Each number is 128 + 32 x the weight over its row's rms, rounded and kept within 0 to 255. Layers, rows and columns count from 0. Numbers have three digits each. The size before them is the row's rms in percent of the matrix's.

# v: layer 7 attention value, 512x512, rms 0.159, rows 468-492, columns 256-383
# o: layer 7 attention output (transposed), 512x512, rms 0.245, rows 468-491, columns 256-383
v468 075:137124102150079150156144127100148097197109139095113203142120108131127191136123085154163201115127068135147200177137173179080100139073135134107097091118125129152133119156176176104141092130109148085112131066137109194108182170109140194119131122162078137121069179193135105147089111164100136062144143116145075102130130088163148114162154121137117136148120145088130126086157194157102115092085
o468 091:092113090181099147119095163103136141146078146195168138123115121078108176127072170118150193093088100115043185140141140079091130094143181114123184073116124178119140170109118159124095103126159122054108145123111067108111150132104073128145109116171141157137146129130155121099103115184148121100191112115094131111077108106105133091172150151136173155148096156207144123140053145144118162078124
v469 076:172131096179095106088096123127090145108123119123135139084141171084104150143185186122086109130200141134130084131106090156135127151118147133171141158107139129132139160136090156142108176157133110136139154099178149081131144150161183129126165137167173060113191077186073160178135115110118159116209146186148119153094116158137142141181163095127136094110148101167170071143141111113152173122147
o469 090:163128118117117062099104159141189139117116091180052091120187138155117175083116098120118117067172107146175134121143154166118142201104107203139139125118150085125099113111149142141149144184096173196131140076151157137127131156151187091131082129070166129180134061097120170171162156126129131168102162129168078154101201189112153111165162108121102121151102152153152163146118126166137080142149
v470 073:150183126099135116144120119131099125103104097076092097126119119178109167106085122139101126104074095128174183125147119136116125122170033114103104063195062138154135099111114149186066168179128172126119154124089078098150097065161147060099145127075129105120161104183148167121094149113083148088093102131126087145094156134128100169074140154163149105113140158091088093170078077137148128080207
o470 085:173119148142157166110115137126132168166122118111118165094083120132166056125082203105130186181102154145170124096171159155172127178158125116154141137092154129092083120168097188159153128123093076097129127078032184137096077144102130107136160047104169090132154023188115159090150157195155135129122164173176129136104091102072123158105102107091164138152141116130118092185084064109110134110099
v471 080:185114142123162076080126131136146166117128103117150093160140139168125088135128193130177123140145133145180188083183061068169141133115136124148133112094155121065197170079118115092146095113156174120121124108143137200097081156158106127116170129151148124105127168146095114184073132101120140120133170156199109152090106188115191111118162103123139111122165153102111100163153181122159094104137
o471 091:145154116160141136127118091109154122114115144111089088079189135181082077157155171099133149114128118120202121154157125129191156091156153091120098143104149195112128153128079084134177108143125122100123124138124149143094020156095206168160092151078156180065104131148099134131160096147107125142100105136156106097150146077069192172111111143128135141153118168198127174121126135151144083157137
v472 066:150070162105127143156093110109163093101075088101198139102130083120121126116117118101200156124090141174143179146130180131046187155144098119105115188115094131118084149017153188117167167122138141102073174081095133137197140160207104134117144132145137094105127148110151142104121119114071106063116075123098099125094136121135155157129187095068174110133129119130130129134140139138076151113114
o472 080:141136126163159201098158098141129121099094145101154115052087136148202095090087121120149053135097131136145123106131070167147120175090101179119117172141167146065128136070112153140069145106146147112163136169163155124114142124162129129107153103176115169151123089080132105165181097177097127050160058160148148097114114108155125119158182032130160077090106083134150126158169091123075122126135
v473 071:155182126103135127127128156175108100107191121088117164194133113139163095109125121137122145109096113125136160167114122093139196123135084118061140068096123150149115118096108144173141140069109117112189173082134166122096111133153115147095105099157136152123161166140153158079072156125166083110104121114149180185116176063114136125109127125100158138201104128154176174133115186156100077024188
o473 087:081132132128121167094140219116146170099128126108188160144109099191151116111149124095099164135137111082155163147182123109088155155122119142105099092160091182096164120151178126124148128112120149113150192145057124118141126090140120069070132095175107158178104135133117177182096147080103076102077131132113093139146152130105164124103118141132160104165159098143117100123118099130129100086142
v474 072:122137149154078173159152146075137143102171154106115133117087173179118161157112106114172132082097179186127118117138091140093134153082166137083125117080134129144084178144203102107184186173113148085149094110156102139128102108189117109141192137205116122147161201125115159147075069099163133059114147123125107089114167096090152174148196183125096138127135130098104127169181127064128141154068
o474 087:100141118105052105152155120158087131144209162144175152123123153141139150103104141117119128129114154138176090115094064073083137121099129114076115084183154148083183105096131163137090144126076106119136091182106101183128113130108094134125078162104112155116096083107144197112086139085177096130118123125139114089161135173097071157162151140136109066063179148141099109126099087174172072169114
v475 074:128150136142164125095117138139143112078169174121112122166138186126154104123117082155053185196128141116128166077177087109121106096094096092140142107072096193170120168140131123130112111145145166155080151108141149124114145082136149097087132170168097130152125114200174108139155107144184163167178063143132140091111109113127083173157090104104099174085223141064141081084120097071102131107160
o475 085:123102063139139109151093128065080125116107166069050095111138150130120107116088155107096102166118149186109153141132100121096130098152087123133121131086131112127079122093122115106190104227085120164135163113122106146134161160117151085201117161176101106089143089096174172161109073112117195173081068143149080106080129056133144199133192135117148142138166118149153110123120065108096122112181
v476 072:144097138085175163127118155040080078139169148102136117130107126091146149181131121107096166109160129128141103153157118146167171118149174072198155123132108093114168163144160096137162154140177121199090135107031127173120095146140103184157164144132098050144111157125059130146122117129105088137113095116171110050091194139141150039109144123114144121153093145133140067127109161096133146182120
o476 085:124151159112116121160134147166128125051164167087127145084126114148040035182145175100095136140115130147117134140154159112152154121126129137196186173089075078144063106125124125119177122138129095123143104103115171163131087110089089080116145110106121155160097126182136138117147162119102017086114114104148163143111147055121152102159107134144132127149072113070126128172082153152170186177143
v477 074:123068120150143170129188118141108151137120129168121178105144154150135149085116101175145155127086147163138157181143114101072114103122119125128106131081131141177132087166092098122106086137104182177105134078149092146113166153135202137139156115152132087177129134111162150181092157071177126148100117115145048110104076138133171146121133123123122205153085089144166144132107151097142159113135
o477 087:151109127103119114105124116141125075143071140136097140131141110091099143099170092116113142182093197145130133101130186109121101147191144129137148076123106141169111107083096071163105123182129105143166163087122120142122113103155151039125157079072118155153116130150184161131091078135113118120129116143181152091103084161186152109154106093072143132123130175166156111129131117107129101073116
v478 082:132143158149119098086110080125118149165190202132095115084136104119154148107099163176066088150151135124128090124121077157109156095116141096136074122112153140154116179157108189162135111205088150132092171118119130149159075123154109096138167132134143072154141217164126137131144115098170142180135094126115170127104160175092130152096145154154124083140157131167156168097146139146202136224172
o478 093:130131142117131114097121143137201184121118112157116120115230147153106118096147157094104108168123087156153142097156136105160134117173181101117112110121184143208168131177131166154165099143108165118107073129089082165133059171152070182095110126172101123135130075158103125127104106130163137119156131180161164095111088103140117107138099178130095138133143128035120097054103112147134161150094
v479 076:090091114102156147124144138133161143100145185124126145165127143120162114072189153118135074129158146142093120094161122116075147103145143098163173080144167119187100161175102078162074127135191120150076114072103159193092140131200144115146124130107136072125123174143094214151130125177115112126142143105078069171123078118174081178099158151115138113122148132143054179136137115170161177114133
o479 087:170128143138125078063167095139116151150092150129142135148146112180100116079189101098191109175105148160155157114144154139125111131173121111143183176082091064107169202182128156136095179117154141115139101135130131152079139149114168144086121135141076086089169078056133193145088103145041115062139152095133111096157163166115107124100158217111117132162151112150090232137129119129137162103132
v480 073:118073097176139084134079153158099155136125125115126116113116076140136142028144138099117098104128150109146138160134100159145126142041085148121155142123131169121144082110150116120089148147073174121139131119123128115141108179136151142091107131133110102115140146124128118136141100123127139107153137116095121159150112077130108123067216171149022086158060144125144164112173104142151146122179
o480 085:154111137160092111120140152128124174145096054127098160109166131136160125094147205109174097125102154114142170137156176142110145182126158161161150128145065156140139150122134172147112138112068135067142113131135083085111132140176147143070082098090119119158153109108107168118108139156163097130170169131083081194148081138140082081135179118109113107153119120104121177119184191154137171135139
v481 076:103146139104190128148149083090144153138177133163128124121089151186098152167170145122157063106125144141148082139078100106144085131068116136189131166128188094103113128181188115080106092171185102082130114085144164160157149153104139195162113189087168161048117121096143117142174142129114119172127141121090128164116105140173173106122141099161146124112097080077083139099178171127176103151109
o481 090:068077115113157096134140157121118089119110183114144111115128150089127120168111128144086097121077101145131114163121131153155091101112165171091130122166118123076249125103218119147130120096188107089163103125084188163162124101162178146146111121085141111069137153106078134103120155091098081118172126091145160155099141071146133170151152134168136149056152165131098149152175188103149125079158
v482 076:152129102184123206124154140156088123133059118164119157075063088069116174036119112118157133173146109097147155112125144135087144135088083179120143157129093110106120139176127073166146125145129115159105122087097126065098185084121171087127154117118095121172093166089124106110140140129092155161175073133073124100108101116111126142114095082153146195088076108135188096114130143091172132138137
o482 089:168171162123150136108145118144137174138110164073076116069142133148134174060194131139162151120135090137067127118121135128110137109112106121161127107121201124102048095151126080132111105074131151140116152122126083099135145093143131073089066105101092166123132109092136122109112123089116122134090149090161141097152089132103141144103137191129079162137189086136172039125117103097164162143155
v483 069:144122129076188194099137161141097091136114112074070178067124112112132130148143089204137132100113066081167105129114166157173134087097114164112192116170120132133081126143165172136144135172181062142083084111087151111117142093122092095130160216154114164105182087173141197154148123115142146164134119104085124142112085104141097115057077110131164144102116139145098187127142149104127160236203
o483 082:148085057146134116186115113113147077128095092144162165145122082109162149130139082182097138147136106116081089136184094131120069103136124108172143130164127124134110105140142130121152073102123084139119164125131108130079138124092117160088145112107135141152151116107158142108179223151129092124106122130083177136148062161090173157103155110126128125171116145138072143155091147093143102075167
v484 073:115099098149162100148136117158126148194119133127089123189147134166048135065154181118134121212168133086161128089088122062071135083104156169142106125119140161124146119124100076140163130124199101158160131147154129134072118152040127106155145098099167139057122154108128133137130116105116107125116131163149103091144117174096168122112143143123189126066210144154100118103104182112108113106178
o484 084:130116166155222126166094071084076126098119181099143146149121162161108123153206137188155123166171105141137146169182142137129103113137142146131163144111104126092112163182115123116132127135167151141078139111160163141120164142044134106112113090061135140094099180133153144157125091136123116106168118088149136142118122122160130145115114116124139129079169138130143128131115112145108088072131
v485 075:092082118123094108132114159100124164140041083168154157095135121013113086133133105120117185095077115116086132139139135132152116121107133172091129162113087099142137157107158165102131112116092088092028137152175113089143128106103168122135196091173133055153142098135122169131098143158114179122136097157113170097122137144098173117147096132161086125193044137122131053166143084161083156128070
o485 086:128174120140145082091152159131112152086066148078053101055101100116124188098145089133108110075177182117120114142095159125169105183132112112176093117152095127127064150128177148187129178183092151150112156143060098091123093121149137130151089117130117110119134075159124162086158137173154123133151121169074171096148091150077088126152124107180162157132054088161133132135101124135087088166133
v486 073:065105153199128196093136125157102193135073093123126133132156173115108128141130128107050117115138137159132173127123134159101102089119105066174170139125178092119091150202132145072138110137151163174098116117138111122119155167156150123086082165129157120166034075128140098188127107117141167120197135131163159115146101149131153136169120135157140181082119114104086144172127098117121136100058
o486 084:107121108200165055174096095081122115135040124181128107071101168142111167148061165141145120172086131146086087086085156157173108137110119096131124135105100172157128177126077127158178097143165047188115118166130161098172179035152170117085134110131125124104155069125084084114129129128162048148142152158115086102145147118140066127099144105178095108101137156184108141139145161115130112165118
v487 080:179138127122134081142158057137121085137164117161112181115150145159118111137088113084095052124106088113121134170111105116147057167110056137152076144131152125142160142070079200157148171061141156114128100128128122155088143041104142125145133099199171128118117132177152107119156056167116162098130157116165099148216111113099110172182087097095145078124130147167129174149087091134168079109112
o487 095:218138142170105163126120069141101142118093091130177176086108118223162129162067151175121179141142188165061134130130136111171045163094143126083147109123136112161131087116072150185098125086115155143105116122162132084147100109161137122153097134184168155151120078107094142109144102125166162114105147126088078138155127175120119148119140165131152135134149175180131092120112109164147130106086
v488 079:082183097138090167136142129152102135167049120193125131143111099144184128089152167161184137164148121093129146168093095117139113151107145101145159175115135080072094127094140173176132122097126164116076125110154151115066103051089182117121089084139169137148180079155209159108101160147097149117127128109083121115077063045151137130110092142089174148114136138174106134116090068183129171102122
o488 091:126169113126163155097079115077094164130095154144154134137119205122109084099132147112153128113143115122146131107140173102202102117139137132121112107110128131142119185168141150154113136087061117114111163174123130100105119079105135142112119174055160177094165106075185176139125101125089124150162143125140128121139099131131176116125138105133122146135158122093153112096042114209108160143085
v489 068:141117069139079121128072143094090110123142171094133168155125071122138090189168169107151138107166159117172162132112112080106195161108088168123157113123124141148188131093128097101119132114160089121130131122121152144127193139130164191104181195121047106158128122141120133172079047147093126136162127081099116121074176119151142192050094142079131178149162198145114090117192157122158178146137
o489 081:115109153129141133131097196168170092143107124092155135116158166134114126123098134159097085150135109138128150104139144094041183158162170089094165061100107100069083176190105149152125125160112118115153118130124110129177149089132174144133121193149097111201123192167103113136130121117097147119113090107129099148188118106107106170081150110165139141122104096107113131105137125129168125104216
v490 078:153115105125097109145117188146141074157100179120112116090157149079099105093148086214129124120062126088119101151111172116119077132117160045166080145150122147122078100065146093103092170137076218064117128108075105104161151102118119140088129117137092148137163106123156160117096073141175122090141085116146123132085116116147122199042088124154106126122132140114128128101129109115153114112071
o490 090:133178109135121155173202059127158116110112124078096159126157089131147124099087174156121107156167180118154157097133148181169147117120153155162139133151145054130112110118089095103062099094068035129173135119160087090185143185134107129149074186140077149137165164132159132116174120133163155144145091150096120120154130174109134184149159156133094154134062123129124187100092168139099114157103
v491 071:178168114103093141160103145153063112111099138129123140123120136144128114137116102148141123132117130115136117095187152141137117137126058142080106202082175103156146140116146133131107109095061126091155128129154110116150154145172148124129127111211132099142106165108145166116095084148079119174095094122131057119132111112139209195083095160121177164149118106172161143097159140163155226100154
o491 083:099152105100143137141093164174130080119048157128108125132117153114104166081182140080206085134187114153105120162107129104135097136100179169106096122131181112094089081103124077095139207129114201125111112140147180160131063113155088164102090203090118136187143131162163149137108128116092107162164183116092075171119143094129167163162131095156180113124152163094126096116186158139082104192091
v492 070:122124130048127140145148141165107097139122145121123094093111119103149104180166115103158071119155102072173118134089170109141100141119162172131120152130078160079098101107185068098102086105110162135152067158114057193118197152159139125161099125148098161124088134143159112131096135110109104104141137111130234111117142148181157166158181132078161104214079110127138134137175139082176104164093